Weights of a small GPT-style language model, trained from scratch on English Wikipedia: vocabulary 8192, no biases in attention or MLP.
Each number is 500 + 25 x the weight over its row's rms, rounded and kept within 0 to 999. Layers, rows and columns count from 0. Numbers have three digits each. The size before them is the row's rms in percent of the matrix's.

# up: layer 2 MLP up, 1728x640, rms 0.0835, rows 1709-1727, columns 240-319
# down: layer 2 MLP down (transposed), 1728x640, rms 0.162, rows 1709-1727, columns 240-319
# gate: layer 2 MLP gate, 1728x640, rms 0.0818, rows 1710-1727, columns 240-319
up1709 100:512518504485482485499526511516498497516464507494501504508475499510495485475520506509516526474465515454479466520493519528506492494528551449507509475471503547467480481476546533506461529530508512495510467508506525536487505478515504501473538505
down1709 103:530511518480527486490530475528453487544489453459477466464470431486472520510497498509494531504497538504512502470496435453471510482460517556477508529504529497536483463502468462505509488491484508522499538453499481537513530493528478503498510465
gate1710 102:487496471472494479511511519539540524520456493534513550500449461485535504447479501517552504503512518502495462455535532464467481461477523549469515486446460518489503513532528478512520526470480493527487503487495500487474524516467497536508493488
up1710 096:541460465500490492500502531499545496533519527501532519530503468487515494490496520484518524522504496520489496483522520497471500511468552537492546496483473527498500493486519514495527558480478515486529489507494449469435497485529480540478518453
down1710 078:483536503458514484534490514506512496464509475513499522545491468543505485520517495517514509485504478486482496467499538549490464503507465490463526538467477510495482465482474498505484478496503430481487493482522470444481512506535505521508481498
gate1711 098:460527485519508505487520504503489497543546493513533477457460538493476465541517489552516526548476481447558505438509527521509521540527500517482504495474478512515475481497478486497495492564492501511483510504523495529494510494518511498561501538
up1711 098:495468557425480484517493511480484504492483472512494534494485454494499534501522446504500472493541511507503490492494488482502464482488533503541544464467491490499508484547511503521489454514471527503447490506509518507519487486522531495506532507
down1711 101:508516509509475509468487470471503481472532491486496498454495524469498526535484497478487546496478478497486545495493526493500475476470506525506517467475509496503455466584494511518453487482502500521478533486460472542485469517465506493503536464
gate1712 099:487495470516507508458557533550475491448473515463470479466471482477546434502456501480493545469491502509487477538524525532523532496522482452518496505481474472532478487475465521539509519497500460543511513511474496515514520476489530492464505522
up1712 096:489511512486493476504514497479517471502534525543524539480483521502514510552451492475496519512470444495504467493514453511541494452507494535537509526523538511511478511469463505494485523507510465484476479540505507486471435538489505482498481551
down1712 099:493506506515534525490512521523464503463517530493483498484529471521501546504518469446527463561455484488520493543510505534457476517463517510474460471443503485454504504497453449500471513505501486497485543482470503497534495521476475456508540535
gate1713 103:486511476514466468456506550542485507478505519468493496534534474514501472537483505508521497552456480530506497488489528490488495510560501474494513518466500523536542483467526471496537520463503485479531468470471481511478496510454538534471519502
up1713 103:490545477515564514476454497517502452494485503529481445502472542507524495539508493443485496499500490473491519465487520462506502451513480546487505510486497500478504536546470498526478526451452524539536492483501521519498465506503471504555512515
down1713 107:535489483526511482494480560500486512440463536502490506518486458535517519516483508521511529524542490497539477466480468499498484474526517531453518492451521499460538516510505525531490511478487521519519489488479495532531495484543489454468479533
gate1714 105:499532475489496496468489473491465488517492539490505489502551517453487524497481496537487484460496528495521465517462497485505512580501570507478504502495484499464525506528516487535502469507518520498497457524553518517504521490505494492494494495
up1714 104:484466509464506492492440497447553493480498502546479542502489538481493499532515488501478510477473492512479500475507475505532501499477492511503498503478487486450513490496475496497538528497567501511510501514536448461506477484531517478518511508
down1714 108:499490481521443500494485500528528482515508467509474497525477503515512495475488503455483491500509511503470493482564495494533552476490494485508466497491464533488488494494474510480490544504503500472499518515475483501519518496453481492513458566
gate1715 098:487480448517512507487513506444524499516488530497512455520505587525489524498519548520472475508487447519510514485482471484468526548526560482496483500493503445522489500486483490455504530509486526540496550492510511495492498493495524500473506508
up1715 095:510468493468465512459546509518497469505489487480481494460489523495456487507488471508518485510465498465486481526477496505477557515481510483450476523483526482491509530523455494526458495523482448480524532492443520511486543468517521509484520565
down1715 103:510481526495449512518496525507432488506519480540542547531519499513487477498513488512518494486525512544492464476537532488478521460484466461504523497455480497442541478485491446522482458507542486487499523507444508518483500488515500502506499473
gate1716 099:525497506536485490505472468547528518519514473479506508531497545514471515501513507506514459520502503504468452542521474496526474488482505450545524542542507500505488460497487464505541518528490499504503516480513558487512509461499512514456507490
up1716 097:487540473481489508517490444494505462532509449500529464480518483499535517467480515497501497476532516531521496532486513515506512509532490520505541489459500484480492516475527485470512540448454455470514509469504536447525532496482484486494522485
down1716 099:475514487459533524486518528489473513434517534516495530498456464529488464459510472508463507509530488511483496466535551517482484529504552466481491492476459446497476483493489485507482432518474483518466497509531503483502484514458498487491517518
gate1717 101:472457509512522525432478511466530491464484514493472519493514504505475479523578499499557472514453500484480534499461497527540478511477530510476505533523510525455477495534500502513496473516464486502517527495551510473527538511513533478533564519
up1717 098:475554487512470524506516485546513515489510507484458519518495497534478546494481476492431493470502507494532499511475505489511504493505524458479441514520506520532489512457487547489484514502524503506540499497477493536493519487475524528490487505
down1717 092:536507484485465532488519482495470489500468497499475549519463505485502472469525450488479539538530519482531493478492470469502551503527531532457497486530494483469506465479480491440542456508474489519510527532483497504463510505474478519482498506
gate1718 100:489497514499533508517494470462514509507496481495497490490479436439512511526528508490492504537465455491526482504483518484481500497451498493524482451503501501553482470498523519481491473530533505498503483489494499476507488476515480502460509532
up1718 102:512500496492483505481476522525506529471515477493477516508486535492468478508505477497483480499497481484444510496453496515529517477487490503537527497503493482450548496508545487514511487476522492502512485480522519541496511502505526499494520505
down1718 099:467515470472532498508544516472528516529480518536473500497520559497524499532474517475511449500507526457522449496530500473514517486491507510458516489479484469525503473501457456469517488497496497493503510535500490500509470540495508507535449503
gate1719 100:534508500485509514509476481471455510502500541457466515475493517512476498501467517509521533523487538444479455531529495458450530487508531513544498516489528526494487487501499524455501463483510465527487506516479520491496471545481543515534474482
up1719 101:526528503484524498452480481496506494508461543484499485480514482492479506516513503465469479464461510502458514532502540454468515541489500510550503486500492494475511487466522486488511539517519449508501470485489530474474529502529534523524464510
down1719 097:474566499443473508496536482523470488506509458456464517482479499482472484446495530490513565510498476492484475539496500511520489473534513494517478531518492466485522516567516490519473506506520472515513456451540526492479509480460499465512505499
gate1720 100:489510466521501512519547480482541484529529475491523467464496496475495506498447501525505459493521558497477517481500483509483474471499493554510513518506451488531506481539505465514463551483506527514476570508550505535491489510480469478499506478
up1720 101:492499489483479539507547459472541488489503540514501474495496493521528521490508492467474479549512476481473527494514500483507561527490457537504502453478489473530504470483517476499510519477465506533480503493471522487485493475509540537478518463
down1720 101:534518531499454477454538478522498533529455519520535455509497522465468473497511515500534522515512455491509522490480474478492471501491494529530493514503452474501444505489521467483513550473493512516519510493499493507482534505464496517486463479
gate1721 098:491482512522428488485518532494514468493531494489500476482541504491515484540525518503500508540503453492496499516554476491522486520493489466459507475488509508509511483491490464489432519509469473498504495497558488526519515483505499504457469536
up1721 099:483513476476522524531477507495537481466533471519477522472497512475503519526516477501516549478491507529502503518496488470522483470487463486481487496509512473503509515477470472517539430481477429499516489470472487506514503493506500523502498511
down1721 100:451530505455515548500544481493483484514507510485517540505496472488474512505448497517513467450500553496523505526486469445499445520496497500485509498546475480479469503479527513526485489507476483426504518480513511506525460489465472506495501507
gate1722 096:499516544481530540527492505522501457468541510456500510490538544459504516471496492508513507535497459504514501523494498509521492552485449492490521514516492495485479534547484538509498475498500467493479516451525511515496529494504496483501506559
up1722 099:522480514534531463491474524477510461505540501490481529493527494501521507451522487503498466527517500510538507478540524484504488535491484518477435541506487507501490496549503512502499470510492481497538482498505505525469524521498532514512485561
down1722 089:451473490523461490498501497511533526489515478497525500516491509514490487487518485489467560455551485465513481477480486504475553459513487460468530502490466520504491511496562492472539519543496511507455521503480500473480543470515489513536495512
gate1723 099:481527518445493466517497450480514525524501525485535475451497522435537506469516486502483480489514512496521508501474486514484550522490543490464538547487469528554517469465500459460507510555489538492498516514490539529516494504512486499490519491
up1723 096:451514496521500523471522427513567476463494498473515450508514465503490477496528544502471491495490497489496512536513536492485496495464484527502514539484465518505448503487511506466481480487485544501513499484475528501519528492505500491502513529
down1723 098:451455491527507499488493485446479446501432495516503461508530559540507541514505490514494497518507464512522519493496487499478485537489516497514535501484526487537493504507475506487495504480466465469507502515492514483519506521532487491502470548
gate1724 103:522483524471496522482539532519520475550513560476478487493512534496489486496492447489523522506492507538495511511501506504492463464504530480531534503488494527471486547503516497511516552479517462492475477476500492507487487418512545424493493487
up1724 098:471475547471499472510512531475513481523493495445471467454490483496515504489508517489492495525497521524463540479530496503481524485481521445540510503502504498421474485498548544481503476533505540516493528515470454453490496538496513510504514489
down1724 103:497518496494505471504501512490486505518524517507543525514464521530442456477494502473532482532490520495448491470497456476503497531515505530503519509520510506466488529491464500534454488500528478504508520516554495529490531513531473437483534543
gate1725 101:498503497536475510510480491525509527498512471479504494502522457448509539459499461504538524482460491515509505472494506501494535483514470510458520550504488490473498547460483485491502488494509501483479498527504530514511477511470501454509487489
up1725 100:522483562460507486498480531467493541507530500478500501474477542496500504537468478479491544499506512536523506502476509509522466484503522499540515486463523486479498499506488461465504491537522469485499527528522474513427528500492497521428495521
down1725 108:504497496490516491482517518553473485565526546486493496471537513516514502511493494479511496490532508546549511518525483512504483496495538448481495498512503465476496510493460506511487511526502480487479533534485479506438463492475513542503448502
gate1726 098:478438500481505491502528441508451524517541497500499530482516518532513517484474487479516510500606481508477516539507459451516438504519479467480522511477533521492520494469495457465496457468502511537475491509498462497527510490520501489498446524
up1726 098:506517467502538546514517457518525483479504503494521540477490538504507482542498519544477489463521492485508531494508514539522501536498492494454463501514469516501480459469493459515529437498457496480521526463518459501505525462478483468566520482
down1726 107:471474461537444479455457532484441473493477530532483496469510497531501468532483481504498513504529478502519470478509484492491457514469514523503496531512500481504474504501499541494490482514476512541508489532467506508522504495505464518505509512
gate1727 099:519493491509535491495467499460477453515496477490475518501513515464474520568476486522511482463539486524474518490478481495505474465507487533464522486485488496454545484513516442519483471485511530528498486535523509478453501480479460518514470490
up1727 097:505519506473516485475478527498534506443560492510525501496465484526491473483544532519525494514490514522528504480510512504520513499534505479505498548473462460490514498491531451472483466513463509526488506489515501523509485501513512502508537485
down1727 104:515455498484481483503487476470468538496490502503504435491500487507514515495504500522506512494477485518498494500522531500443481516523438479509530501497533522496482480508508495512490480510495508479516535475498482533501460470496493505487549514